python train.py --n_head=5 --head_dim=64 --norm="rmsnorm" --rope_fraction=1.0 --attn_scale=0.181 --bias="none" --parallel_block=false --lr_mult_down=2.0 --lr_head=0.00963 --warmup_steps=0 --schedule="wsd" --seq_len=1024 --doc_mask=true
Each number is 50 + 10 x the weight over its row's rms, rounded and kept within 0 to 99. Layers, rows and columns count from 0. The size before them is the row's rms in percent of the matrix's.

# layer 7 attention query, 320x320, rms 0.145, rows 306-319, columns 192-255
098:45 53 53 50 43 45 57 44 60 25 48 54 31 57 64 50 56 63 49 65 43 42 53 55 48 59 54 47 34 37 58 60 65 36 48 67 33 66 47 45 49 54 58 44 48 46 61 51 37 48 58 39 50 40 57 39 52 58 58 47 45 42 56 59
098:46 47 46 57 39 47 44 42 33 50 40 53 32 45 54 36 82 55 54 63 27 39 60 69 43 58 57 52 50 43 48 49 48 47 42 26 47 58 53 48 62 45 61 55 64 48 63 71 44 41 69 65 42 48 35 41 59 50 57 59 69 58 47 58
102:55 36 28 32 56 50 54 58 48 72 52 45 35 54 37 58 42 35 70 48 64 42 48 37 51 44 52 35 50 60 40 56 52 61 65 57 25 53 58 48 43 56 53 59 58 48 42 29 45 37 38 39 43 58 30 42 48 46 48 32 41 44 46 47
096:65 55 51 63 61 28 73 63 70 56 58 31 47 51 56 58 39 54 45 66 49 64 56 55 49 47 52 50 48 53 62 66 32 46 53 59 67 60 60 55 48 63 45 52 58 44 34 66 38 44 55 54 47 45 51 36 53 44 52 52 56 64 42 48
100:40 45 45 38 52 57 39 31 39 43 45 56 48 49 38 38 49 58 50 49 52 49 37 61 41 55 55 66 62 67 70 45 46 47 42 43 50 55 45 38 60 51 69 41 56 44 47 45 51 33 40 69 68 55 52 55 51 56 54 45 63 78 68 43
097:56 60 62 65 25 64 34 62 49 59 59 63 48 55 56 33 43 34 53 52 59 48 33 56 50 43 49 60 35 47 57 57 42 55 45 48 41 48 51 56 45 43 39 61 63 56 53 38 35 48 61 44 44 56 57 49 62 42 62 43 44 49 34 53
096:34 39 44 55 31 70 48 40 52 56 59 31 47 54 53 35 47 45 29 38 74 50 50 73 55 37 43 45 36 44 41 51 33 54 60 37 43 52 48 56 46 56 52 51 50 63 57 62 65 52 41 41 48 47 52 61 34 49 64 43 55 72 63 37
098:51 24 57 46 38 46 56 50 37 68 23 42 61 70 36 48 55 64 79 44 66 58 60 42 51 53 67 52 49 48 49 53 39 49 52 36 48 48 55 32 47 49 55 56 36 40 48 47 61 48 57 44 56 50 37 48 50 65 51 61 62 44 46 59
092:58 37 43 52 53 65 59 62 43 34 51 55 69 32 47 55 56 45 50 52 57 53 62 47 48 38 40 55 56 39 52 51 55 49 42 61 48 61 17 48 53 39 51 55 31 48 51 48 65 49 50 49 59 49 62 31 50 51 33 37 50 40 43 40
096:56 54 38 56 26 45 62 29 54 41 43 49 44 40 59 57 54 48 55 38 76 43 52 57 56 40 43 37 39 50 48 45 42 63 61 41 47 51 59 53 48 38 46 50 52 48 66 42 69 56 40 52 32 57 46 62 50 52 31 33 45 63 57 31
106:51 47 45 48 40 43 52 48 58 59 59 50 50 52 67 50 58 53 43 42 51 45 52 63 52 40 64 60 55 35 40 59 35 37 51 54 55 42 49 26 54 53 61 53 44 50 56 39 31 33 65 56 64 44 49 46 34 56 43 63 43 38 39 44
098:43 56 50 60 44 63 48 44 51 42 45 38 44 51 62 47 38 60 55 41 61 42 49 41 53 60 46 47 54 60 23 65 31 43 37 63 38 45 59 52 56 46 39 38 43 39 49 50 55 39 56 45 57 34 62 44 48 41 68 65 51 43 76 69
098:41 60 55 36 51 52 34 58 50 43 55 53 59 32 42 26 57 48 47 55 60 62 69 40 52 64 47 46 46 49 42 55 42 63 38 41 46 36 63 50 63 59 64 48 44 64 64 53 45 31 62 50 57 46 48 50 59 46 46 57 54 38 54 46
098:58 55 53 53 70 53 59 65 63 36 43 49 33 55 48 58 55 65 46 36 28 46 46 60 51 48 47 55 40 57 46 49 55 47 31 57 57 54 43 48 53 48 56 32 51 54 65 45 41 52 56 49 35 37 45 58 51 42 45 40 44 68 43 72
# layer 7 attention key, 320x320, rms 0.15, rows 306-319, columns 192-255
090:52 70 49 65 58 58 32 45 53 57 42 43 56 36 39 51 35 47 54 47 66 53 39 55 41 52 40 60 55 41 50 40 42 63 46 57 56 38 37 35 40 39 52 45 48 59 46 63 70 52 53 43 53 54 43 56 47 38 56 48 33 30 47 43
088:56 65 57 51 66 47 56 53 52 48 81 57 69 51 59 54 22 55 49 47 45 60 53 36 59 72 55 60 45 40 55 53 50 51 72 60 39 43 49 56 49 50 50 41 46 41 45 42 50 51 50 49 54 41 41 46 50 52 51 47 36 57 44 73
098:29 53 56 66 66 52 60 30 72 45 29 49 71 51 59 47 65 69 36 48 42 47 52 55 45 47 56 50 43 37 73 55 41 52 50 47 61 40 46 62 56 35 62 48 44 45 51 59 59 52 61 53 62 68 67 71 58 52 41 44 53 56 58 40
092:35 54 54 28 59 60 48 39 39 60 59 66 52 55 52 57 48 59 43 45 48 44 48 42 44 68 39 55 43 65 51 35 50 52 34 56 52 52 41 36 57 44 45 48 64 62 43 39 54 53 26 24 57 59 62 41 40 49 54 46 37 50 45 59
099:37 47 49 43 58 58 63 59 50 53 45 45 52 56 42 60 62 40 50 39 50 39 46 62 57 53 53 33 49 39 39 48 53 62 58 34 51 58 37 35 43 43 26 71 43 53 59 60 44 63 66 35 45 49 68 44 62 51 46 51 55 39 52 74
097:34 69 56 48 52 48 55 51 59 43 48 55 54 56 51 52 67 66 59 45 41 52 52 46 44 51 60 47 64 65 42 49 56 45 61 53 43 59 56 56 46 45 50 40 55 44 45 36 58 58 34 57 58 51 49 55 59 45 49 46 48 66 69 64
085:64 35 68 46 56 53 50 55 52 63 61 62 58 65 31 55 56 54 55 65 51 39 37 41 42 46 54 48 76 35 48 42 63 54 55 50 52 59 41 47 46 43 50 50 54 31 55 48 43 41 59 59 28 72 48 44 51 57 38 45 48 42 31 58
088:50 40 43 39 55 61 54 73 70 31 51 49 28 47 51 53 69 46 38 50 36 45 39 48 35 50 43 40 23 54 45 27 45 56 51 67 39 50 61 47 50 59 57 49 62 47 62 59 38 48 31 45 39 35 67 50 59 41 46 42 52 48 52 48
099:58 47 63 39 34 43 33 55 58 44 41 55 35 56 33 45 50 61 46 40 52 34 41 55 51 59 40 39 46 52 49 62 50 47 58 53 46 60 78 45 59 76 50 57 64 38 50 64 25 64 65 72 32 75 64 54 43 40 42 54 46 34 34 44
089:62 49 46 59 52 48 51 64 44 49 62 56 42 65 39 52 56 46 44 53 44 59 55 43 57 45 56 54 81 28 50 46 71 31 26 42 65 51 32 52 55 62 48 53 55 41 34 49 57 57 27 54 65 34 42 38 43 51 39 46 42 46 42 52
092:40 54 40 54 50 51 31 61 49 54 24 62 58 57 34 51 40 46 61 53 58 63 40 52 40 52 35 34 47 61 52 67 51 60 46 54 63 53 53 75 49 65 58 41 59 46 61 40 61 73 56 50 37 56 57 58 63 50 52 56 47 59 59 56
089:58 51 31 36 27 44 40 50 43 45 54 52 63 64 48 51 54 43 54 65 49 66 63 42 40 64 35 54 36 33 53 48 70 57 59 66 57 58 58 64 54 53 48 63 60 53 62 64 43 56 45 68 57 49 24 48 62 61 44 59 42 47 24 47
093:76 56 34 49 59 38 55 43 60 48 54 64 67 52 44 44 45 53 57 55 37 36 35 42 53 32 71 38 51 45 49 39 48 59 53 57 50 56 50 43 50 58 39 62 44 37 48 63 62 57 54 62 40 36 38 35 64 46 56 46 45 55 45 68
089:41 54 60 59 34 54 35 48 47 43 45 39 60 40 43 50 50 53 47 69 56 59 55 52 63 54 39 54 65 49 43 56 55 44 50 58 56 63 56 39 38 65 42 44 41 60 35 64 43 51 50 47 60 68 53 54 65 57 51 48 49 39 54 60
# layer 7 attention value, 320x320, rms 0.171, rows 256-267, columns 192-255
095:57 34 51 34 61 52 61 46 49 48 55 52 44 59 45 52 56 62 51 62 38 42 47 53 40 45 44 38 41 39 65 33 50 52 39 51 53 40 66 49 49 68 34 44 36 51 50 49 36 52 29 42 57 50 40 52 47 47 35 41 48 69 38 28
104:62 50 55 51 57 43 51 56 64 62 41 43 38 42 64 43 49 56 38 42 41 43 46 45 52 41 51 53 54 53 44 51 45 48 50 41 37 40 55 48 58 52 52 57 50 34 56 49 52 55 51 56 56 41 39 49 64 51 56 49 47 38 27 23
099:43 40 49 64 42 64 58 64 46 65 59 46 45 45 62 38 58 59 63 61 47 60 53 39 58 51 36 48 65 36 45 51 50 59 52 51 53 41 52 51 43 60 54 45 45 33 54 59 33 53 45 29 40 57 57 54 52 35 54 51 37 54 42 47
097:57 46 62 52 55 52 73 59 51 44 54 36 51 53 58 54 44 52 22 59 59 41 37 58 52 51 43 50 49 37 56 46 43 56 57 42 42 42 37 37 49 51 42 62 38 61 51 44 69 47 56 49 42 58 57 42 48 41 54 48 47 44 55 38
101:52 53 56 63 68 31 50 35 41 54 49 48 49 48 49 46 43 60 43 63 39 54 73 33 43 41 58 40 40 42 38 53 60 54 43 58 55 45 35 37 56 67 53 46 61 62 47 63 62 54 55 57 59 47 37 46 56 39 46 55 56 51 56 48
099:60 59 51 47 58 53 63 45 47 50 43 59 43 51 41 40 52 54 69 43 48 50 45 48 51 47 46 35 81 28 61 54 46 46 51 51 41 43 55 34 48 35 41 37 51 41 43 55 57 47 47 64 43 41 58 51 59 61 44 52 61 53 39 55
108:53 45 53 42 33 59 35 57 26 53 58 37 41 41 46 64 41 55 37 47 71 46 53 48 52 51 69 55 42 46 54 49 40 48 40 54 63 43 50 38 47 33 51 57 47 63 45 34 39 36 56 59 55 42 42 38 47 76 36 46 50 39 42 46
102:39 65 59 70 41 63 43 46 52 31 56 51 41 49 45 44 69 43 58 43 60 50 75 35 52 53 39 43 40 49 44 35 39 51 43 54 38 54 49 53 47 33 62 55 31 56 48 75 38 58 49 62 60 30 66 48 46 56 43 63 36 55 47 47
102:42 57 56 51 34 59 48 70 50 60 47 58 37 49 56 56 53 46 55 42 53 56 49 47 41 60 56 41 48 55 47 39 44 27 53 58 24 53 68 46 40 56 57 51 45 57 46 63 55 69 56 42 43 54 48 51 40 55 33 52 55 68 48 62
106:52 41 65 25 48 45 28 38 48 59 60 38 57 34 33 39 32 30 56 49 52 57 42 47 34 44 53 53 56 48 38 56 48 39 56 48 62 78 49 60 36 42 55 61 50 54 38 50 48 44 51 64 49 37 47 52 40 55 42 63 36 61 59 50
099:44 62 44 45 38 58 62 58 49 51 53 26 54 41 38 59 33 70 39 40 48 58 62 60 49 61 51 47 48 49 60 42 49 59 56 55 33 37 49 48 46 64 55 50 34 41 44 38 64 35 60 39 60 42 53 48 31 60 42 41 43 33 19 54
097:57 44 61 61 46 65 29 48 55 55 44 41 40 62 38 37 46 58 64 60 60 50 52 53 54 63 54 51 49 58 42 27 40 43 42 39 59 51 59 48 47 73 64 53 69 56 45 42 51 59 37 42 41 51 45 34 55 49 49 48 53 60 44 56
# layer 7 attention output (transposed), 320x320, rms 0.159, rows 256-266, columns 192-255
099:46 36 31 45 38 49 53 53 56 57 59 50 51 59 56 60 35 43 43 44 44 32 60 56 41 40 48 53 61 51 55 41 61 43 48 52 42 50 62 51 59 55 52 53 39 32 45 52 53 59 55 65 38 51 42 51 51 51 41 44 28 82 48 42
106:45 40 50 49 51 43 36 42 63 55 55 54 50 55 51 28 56 54 44 38 57 49 57 45 60 65 54 31 64 34 42 50 50 51 46 48 64 34 58 40 40 60 43 42 45 53 58 66 60 69 67 52 58 47 41 50 40 46 63 62 55 56 29 65
100:56 51 38 54 45 37 66 48 56 49 39 40 56 46 57 33 51 32 65 51 39 57 53 50 62 36 37 50 54 52 56 58 45 55 60 59 58 63 52 48 55 36 51 47 48 33 46 52 37 54 56 60 55 47 67 67 64 32 57 46 47 50 44 51
102:49 55 55 39 47 38 75 47 57 41 58 46 58 75 50 39 48 61 44 53 58 50 54 56 44 45 41 52 62 55 63 41 48 40 50 50 45 58 31 48 44 53 47 62 39 80 48 63 52 53 68 52 56 63 43 48 36 36 52 54 52 59 50 41
109:41 34 48 63 66 38 50 49 62 43 58 45 52 56 55 58 49 51 46 47 64 53 46 35 40 36 48 46 38 55 30 51 53 41 51 44 58 62 38 43 57 40 51 69 56 48 57 71 46 45 43 45 55 25 52 36 73 61 62 74 51 42 62 48
108:58 45 33 59 73 39 54 58 44 61 35 59 56 36 38 53 46 46 45 48 44 40 43 43 58 71 40 49 66 45 33 58 61 62 44 55 47 48 48 43 49 51 33 42 49 43 64 43 54 42 45 59 51 41 64 53 55 54 60 51 50 45 54 46
107:62 58 48 52 50 44 61 52 44 41 52 43 55 48 67 43 51 62 48 44 60 48 70 40 37 43 55 44 47 45 38 58 51 44 40 50 61 39 44 55 52 63 51 38 58 47 42 27 57 68 44 50 53 40 40 48 33 60 34 59 44 49 32 69
106:35 54 51 47 43 62 55 41 51 59 61 62 40 51 25 49 68 45 46 42 59 62 66 54 42 63 54 47 55 48 65 49 57 56 59 59 60 49 43 49 36 43 65 45 47 39 63 59 59 58 47 55 40 34 55 47 56 58 54 76 46 52 59 33
106:46 43 56 47 44 57 64 48 46 46 42 55 53 47 40 59 41 48 48 33 60 62 42 48 40 48 71 45 53 52 48 60 44 51 55 55 57 54 49 50 44 50 67 40 37 56 49 59 68 39 32 34 57 53 45 55 45 63 49 49 30 69 63 47
109:48 43 72 45 58 46 50 65 50 46 58 49 48 64 44 47 25 36 59 57 49 39 70 44 37 56 50 59 55 59 41 54 57 38 42 43 63 70 52 65 46 65 41 52 63 54 58 58 53 65 45 51 46 53 45 62 42 42 47 58 47 50 52 58
105:37 41 62 33 55 45 53 49 67 41 62 62 45 42 35 54 40 54 55 36 53 45 66 48 61 51 61 23 46 32 36 44 60 51 50 50 52 26 56 39 37 47 60 47 43 38 48 45 43 28 49 47 44 47 59 42 37 50 46 64 32 42 29 66